{"head_dim": 64, "intermediate_size": 1152, "hidden_act": "gelu", "attn_scale": 0.125, "parallel_block": false, "init": "trunc", "init_std_qkv": 0.0239, "init_std_o": 0.00599, "init_std_down": 0.00599, "beta1": 0.95, "warmup_steps": 200, "decay_fraction": 1.0, "max_seq_len": 256, "doc_mask": true, "dataset": "wikipedia_en"}
Each number is 50 + 15 x the weight over the matrix's rms, rounded and kept within 0 to 99. Layers, rows and columns count from 0.

# v: layer 4 attention value, 320x320, rms 0.106, rows 282-291, columns 160-319
# o: layer 4 attention output (transposed), 320x320, rms 0.0955, rows 282-291, columns 160-319
v282:56 29 61 68 21 76 51 51 54 42 53 29 45 25 40 49 64 38 41 44 53 33 94 80 32 85 66 45 49 42 55 52 68 31 38 63 38 46 57 42 64 63 64 24 61 47 41 29 44 68 59 37 44 59 29 55 56 39 55 40 39 58 52 55 68 42 55 57 62 37 39 44 55 51 33 43 67 50 09 41 36 28 81 61 36 24 52 08 67 49 55 57 59 57 39 55 33 71 60 45 57 58 44 61 35 38 74 15 50 28 45 20 20 36 49 56 45 49 44 30 42 59 36 50 86 39 42 64 54 72 70 44 77 52 43 59 45 41 47 43 68 83 59 61 30 27 23 62 48 30 36 76 41 61 49 36 60 49 53 68
o282:60 41 57 62 34 66 54 29 46 26 61 48 40 57 32 43 62 52 67 56 48 54 57 57 57 56 75 33 69 33 71 75 72 64 29 76 54 38 75 49 69 35 66 53 41 47 43 41 59 48 56 58 77 65 29 37 55 58 48 45 75 69 59 54 70 48 62 65 42 59 16 50 61 68 38 34 60 75 26 38 73 52 59 80 60 59 78 27 59 53 62 37 53 77 64 38 61 58 63 52 60 47 47 53 55 59 58 64 29 53 43 56 69 49 46 72 47 66 51 63 48 46 60 21 71 41 40 49 19 56 38 44 58 40 52 52 46 54 66 57 60 41 40 58 51 45 62 55 52 44 52 57 20 53 44 58 28 61 34 45
v283:25 35 61 19 56 36 63 23 49 36 45 13 94 48 74 42 52 34 30 69 51 53 42 20 72 44 32 56 70 68 47 26 47 62 55 51 32 61 54 43 31 65 49 54 66 59 55 54 69 52 46 58 46 58 11 49 38 52 31 36 40 48 38 33 46 56 48 41 68 64 60 56 72 58 34 21 63 44 53 44 38 31 70 33 53 37 82 51 41 26 37 56 74 43 63 75 38 29 59 67 49 72 63 24 52 59 42 68 59 69 45 48 47 49 43 56 36 50 66 43 88 40 57 66 57 26 71 45 39 57 58 60 41 30 62 52 65 67 50 49 44 54 55 78 47 73 39 28 58 36 57 49 74 65 41 18 44 49 47 44
o283:45 55 52 39 53 68 46 31 53 26 47 47 45 38 41 50 49 58 61 68 83 51 43 19 52 45 53 71 36 53 19 41 66 45 60 41 50 66 40 72 21 59 70 74 30 72 31 69 59 45 51 45 71 43 21 53 54 58 46 46 08 61 33 59 61 66 57 65 48 47 84 64 58 37 39 62 38 35 60 40 48 45 78 37 39 36 67 53 39 60 54 50 31 59 72 44 47 51 41 45 70 39 32 62 48 47 54 54 60 46 70 49 60 45 26 44 69 67 45 53 65 67 45 50 52 40 47 42 27 57 19 61 52 36 49 48 54 48 24 57 44 27 29 19 45 43 47 27 55 29 46 53 61 66 54 41 55 53 26 23
v284:49 15 51 47 61 51 34 56 70 63 72 72 77 47 46 07 37 40 69 54 52 76 27 30 61 44 62 41 34 67 45 42 55 64 20 68 60 46 54 42 52 18 29 38 89 34 61 74 38 48 39 49 55 54 52 64 27 33 49 45 41 66 46 38 48 56 52 30 46 54 69 55 62 32 74 56 34 58 54 77 59 33 47 32 68 39 75 46 52 58 47 37 40 34 34 18 36 73 35 67 63 39 59 36 51 36 75 55 33 30 37 30 45 62 43 33 56 51 45 54 55 15 48 29 19 37 20 36 46 54 19 87 48 56 39 49 48 61 59 51 73 40 53 54 35 55 27 34 68 48 61 31 44 54 43 49 55 87 63 34
o284:32 40 42 51 49 43 12 32 15 47 41 50 54 44 62 37 20 40 63 42 43 50 60 54 46 63 47 71 45 59 39 60 56 40 64 61 56 31 39 50 81 60 58 52 35 52 26 58 32 38 21 58 50 44 62 65 58 35 46 45 31 63 70 49 59 48 47 55 41 59 81 81 40 51 40 32 50 58 42 49 75 55 58 53 64 51 51 67 44 33 59 42 51 38 71 51 38 42 41 55 49 44 51 56 41 61 49 77 58 54 33 53 66 56 57 39 61 58 84 35 57 66 22 41 51 56 63 62 36 60 57 59 70 73 15 58 45 38 61 26 55 44 56 22 24 58 35 81 69 49 72 35 63 57 37 46 46 56 50 31
v285:31 41 38 04 53 44 53 45 29 48 44 40 35 39 30 60 71 48 36 47 59 37 65 42 54 16 40 66 33 28 58 38 34 45 37 79 35 45 32 37 59 23 35 79 61 59 29 61 45 57 36 42 35 66 59 44 79 38 47 49 61 74 46 18 49 46 61 59 65 27 36 57 50 39 61 48 44 51 33 47 42 41 64 55 66 37 51 50 29 44 34 50 39 56 43 44 36 38 50 40 82 41 72 41 68 30 41 29 66 37 56 25 50 59 66 75 58 46 59 78 84 46 55 47 42 58 58 36 52 52 37 61 61 39 62 66 49 48 57 52 71 50 51 73 56 39 71 50 13 44 49 61 76 81 47 58 60 49 42 56
o285:02 62 49 65 51 46 76 42 52 62 50 69 63 50 59 42 38 58 54 32 54 62 54 51 29 33 54 46 29 49 31 66 41 66 55 41 16 34 47 86 29 35 81 39 54 33 47 63 47 37 40 37 46 23 50 37 51 67 63 47 69 59 40 50 53 51 49 57 44 44 44 38 56 53 71 66 39 44 56 34 57 64 45 34 25 54 43 56 55 60 52 69 27 60 63 51 54 52 65 49 42 47 73 68 41 65 59 61 64 53 54 52 75 41 45 37 40 32 49 48 85 56 45 43 33 52 53 45 57 17 30 57 38 42 38 33 49 66 49 36 46 59 75 55 52 69 46 22 51 44 65 55 33 27 57 52 19 45 62 46
v286:31 54 30 51 39 44 73 61 29 60 28 63 39 42 36 42 38 71 45 50 33 36 63 60 67 37 26 50 45 56 56 60 44 48 62 74 50 45 56 47 61 54 21 44 40 32 15 41 53 51 51 47 51 54 49 31 36 48 43 35 65 51 53 44 38 43 66 38 66 59 55 35 43 43 52 58 76 13 55 62 56 45 40 60 61 30 59 54 49 52 56 57 36 63 38 54 37 34 52 54 69 39 39 78 39 55 54 52 62 34 61 35 63 62 54 47 40 21 72 53 71 56 39 40 57 27 59 71 39 54 60 45 28 40 77 43 65 40 52 51 58 40 53 50 51 47 61 72 55 45 39 27 47 49 21 53 38 18 67 40
o286:24 21 71 63 59 37 51 45 50 48 43 52 27 40 73 17 45 52 43 76 45 63 66 61 40 32 46 57 70 49 53 42 54 53 51 78 66 47 18 54 58 28 46 70 49 54 25 59 62 41 57 56 56 50 30 43 34 63 65 78 55 32 58 38 30 41 61 57 61 62 52 68 60 45 50 71 73 45 54 48 11 42 60 55 73 62 52 58 42 23 41 49 39 71 30 75 59 42 35 34 59 40 60 50 44 45 24 81 27 53 62 40 48 48 57 49 52 39 37 62 44 48 58 24 52 55 30 44 59 19 45 54 69 57 80 37 43 49 48 58 61 52 57 58 52 35 44 38 47 49 54 63 45 55 51 50 56 63 58 33
v287:56 75 45 51 56 63 53 27 57 33 55 67 48 38 64 55 52 39 69 39 35 42 58 28 44 54 42 62 55 04 66 61 45 63 34 60 49 51 39 38 47 40 70 42 57 43 52 41 29 61 60 26 37 60 50 53 57 50 54 39 57 59 63 67 59 59 48 67 51 43 50 54 36 29 35 55 22 66 45 29 57 68 60 39 47 77 62 62 33 46 37 45 39 44 73 77 61 38 53 67 31 80 41 73 60 59 73 65 57 40 49 71 48 34 22 43 52 62 44 60 37 55 62 59 38 47 59 73 36 42 30 43 50 49 55 39 61 42 47 66 39 47 58 53 54 40 82 68 62 44 29 22 46 55 64 32 66 43 48 57
o287:58 60 41 53 16 58 61 38 58 30 30 62 37 55 45 60 38 34 52 39 67 33 53 38 52 41 43 67 41 39 50 40 48 45 58 55 44 46 36 35 22 53 48 49 67 24 58 48 66 53 40 48 31 46 60 50 46 65 45 32 60 53 61 78 67 65 39 68 58 44 49 50 43 60 22 52 16 48 53 22 28 47 61 72 44 44 65 56 46 44 58 41 38 46 33 76 64 44 36 66 43 38 47 45 45 69 48 61 94 55 36 50 60 35 59 48 48 54 36 67 60 44 60 51 58 45 84 60 50 67 40 49 59 51 64 49 48 60 59 44 43 55 78 52 60 58 50 63 58 55 38 44 27 72 66 38 88 49 44 76
v288:63 42 26 54 74 34 38 70 74 14 41 57 35 68 59 27 43 43 44 36 52 48 39 32 27 16 46 23 48 80 64 57 54 39 21 59 65 43 61 46 32 71 38 53 57 29 46 29 41 77 48 57 60 30 34 46 51 42 56 55 34 61 55 45 49 40 66 62 66 47 39 41 42 55 37 35 48 63 45 32 27 73 31 52 38 70 22 38 75 37 56 28 60 45 85 55 64 55 59 68 62 39 19 38 66 51 67 66 39 39 39 54 56 24 43 65 67 33 40 50 40 60 35 56 43 40 54 47 28 73 47 41 75 45 47 63 44 37 42 76 61 70 45 68 77 54 37 63 47 32 40 55 50 80 15 72 41 69 23 53
o288:57 60 61 61 60 19 47 64 38 42 70 50 66 44 65 28 45 42 36 69 50 44 40 44 51 81 74 55 82 45 38 32 61 40 55 46 75 31 56 34 53 48 44 32 37 43 58 51 48 62 50 60 44 64 67 38 44 52 34 68 46 31 61 46 42 57 54 45 55 64 14 21 33 52 45 34 34 59 49 18 45 30 30 45 32 62 60 54 69 49 50 57 52 36 23 61 67 55 44 42 76 57 70 74 33 51 39 27 50 28 67 56 55 70 38 30 38 34 76 58 57 48 52 20 42 59 48 51 38 51 35 31 40 49 56 39 39 13 55 69 60 56 64 73 62 51 40 62 52 39 58 24 44 38 68 38 47 73 60 82
v289:42 43 57 35 57 56 74 46 56 72 52 90 58 51 83 65 35 71 46 69 63 55 52 32 44 45 79 71 75 63 44 52 52 38 51 54 44 57 58 34 44 52 42 68 51 29 53 44 56 76 34 47 36 71 52 52 53 67 59 61 29 64 62 61 80 57 53 42 53 29 32 59 37 59 29 38 49 72 63 57 24 34 71 48 74 57 54 14 49 65 51 61 38 60 67 41 59 60 55 74 76 36 47 51 28 56 66 40 46 52 54 51 52 36 46 67 30 33 50 47 48 69 50 30 20 48 38 55 47 53 83 79 47 66 27 42 38 49 37 72 43 25 42 63 37 52 56 65 55 53 36 67 55 16 40 57 55 47 21 56
o289:58 62 35 69 55 33 34 60 40 59 41 86 66 60 49 52 49 39 70 48 17 33 83 68 74 51 44 28 25 39 49 62 41 63 37 55 54 41 19 43 71 29 45 44 38 43 54 57 51 65 50 53 51 56 44 31 22 72 49 53 36 53 58 55 63 65 41 38 32 67 37 79 63 59 62 57 32 64 58 70 46 61 38 39 77 49 51 43 61 59 57 47 29 63 74 47 79 44 38 53 75 28 81 68 61 53 46 51 70 48 66 67 58 65 32 40 67 47 78 76 49 36 71 65 59 25 38 42 34 66 44 28 67 55 38 78 76 50 48 35 52 41 38 51 57 18 63 59 76 70 38 27 61 34 68 62 56 47 59 27
v290:64 23 55 33 35 68 40 80 40 47 29 46 61 60 30 49 56 33 50 53 59 54 54 45 41 20 67 46 18 52 47 37 49 76 42 39 54 68 58 44 38 47 16 45 61 45 38 43 50 54 39 59 70 55 20 17 31 39 46 54 38 50 61 62 59 41 39 25 20 56 60 27 27 39 54 65 61 40 49 72 40 30 52 52 67 70 59 56 52 34 60 68 54 30 33 75 91 61 43 73 67 65 66 19 58 50 70 48 53 78 60 39 07 42 41 46 57 52 43 37 44 48 57 78 57 29 58 58 50 79 48 60 61 43 34 70 60 58 50 46 63 77 51 76 43 69 51 43 48 56 52 43 58 56 65 39 62 44 49 37
o290:61 53 18 28 58 56 36 37 64 37 48 40 68 59 61 59 42 67 44 46 74 61 39 49 42 46 80 44 41 41 37 53 53 38 62 76 43 56 55 73 72 47 43 54 50 43 60 30 35 27 43 45 50 48 51 42 32 46 38 53 52 55 65 54 71 37 61 42 44 60 45 48 35 53 61 38 28 48 52 33 69 53 42 52 60 55 53 74 29 68 68 61 51 73 60 29 34 23 57 62 49 47 36 42 60 38 67 55 51 37 21 59 51 54 35 36 48 63 44 63 57 45 31 30 46 62 57 58 41 51 51 56 43 32 34 18 33 57 35 76 40 61 36 56 40 49 67 31 58 74 39 45 50 41 43 24 42 58 75 40
v291:35 67 55 34 31 60 49 32 60 42 48 22 34 22 54 06 38 59 70 50 42 51 43 34 47 51 58 59 85 39 55 50 34 54 36 64 56 31 35 53 52 48 68 60 53 51 68 46 43 44 43 36 46 64 14 69 53 35 31 48 18 45 54 57 49 72 59 62 50 49 47 70 49 34 56 37 63 64 44 41 47 64 51 57 48 22 64 46 47 42 27 35 54 50 57 55 54 49 76 49 36 30 22 38 78 46 44 40 43 63 22 47 77 77 64 51 54 51 38 59 39 89 51 75 63 43 54 68 70 83 65 66 34 38 51 58 25 42 56 66 60 53 36 74 50 63 32 58 41 76 51 46 51 23 51 14 63 45 27 55
o291:48 44 39 29 29 41 56 57 34 50 49 59 33 46 38 54 20 33 54 55 77 66 36 46 34 45 53 55 64 51 35 41 52 36 52 53 61 28 73 47 73 44 61 28 45 43 56 57 30 51 43 53 68 48 28 64 55 40 34 41 22 51 37 69 67 52 32 46 32 60 35 45 46 41 57 56 72 54 42 32 53 64 41 65 50 36 50 54 48 41 30 64 52 51 59 58 43 67 56 54 49 58 48 31 65 68 57 65 51 70 70 22 83 59 56 52 68 44 49 33 15 49 69 47 64 57 29 66 58 80 38 43 39 43 23 64 41 59 46 64 42 69 44 53 55 33 32 43 27 21 45 69 23 37 52 27 56 44 38 70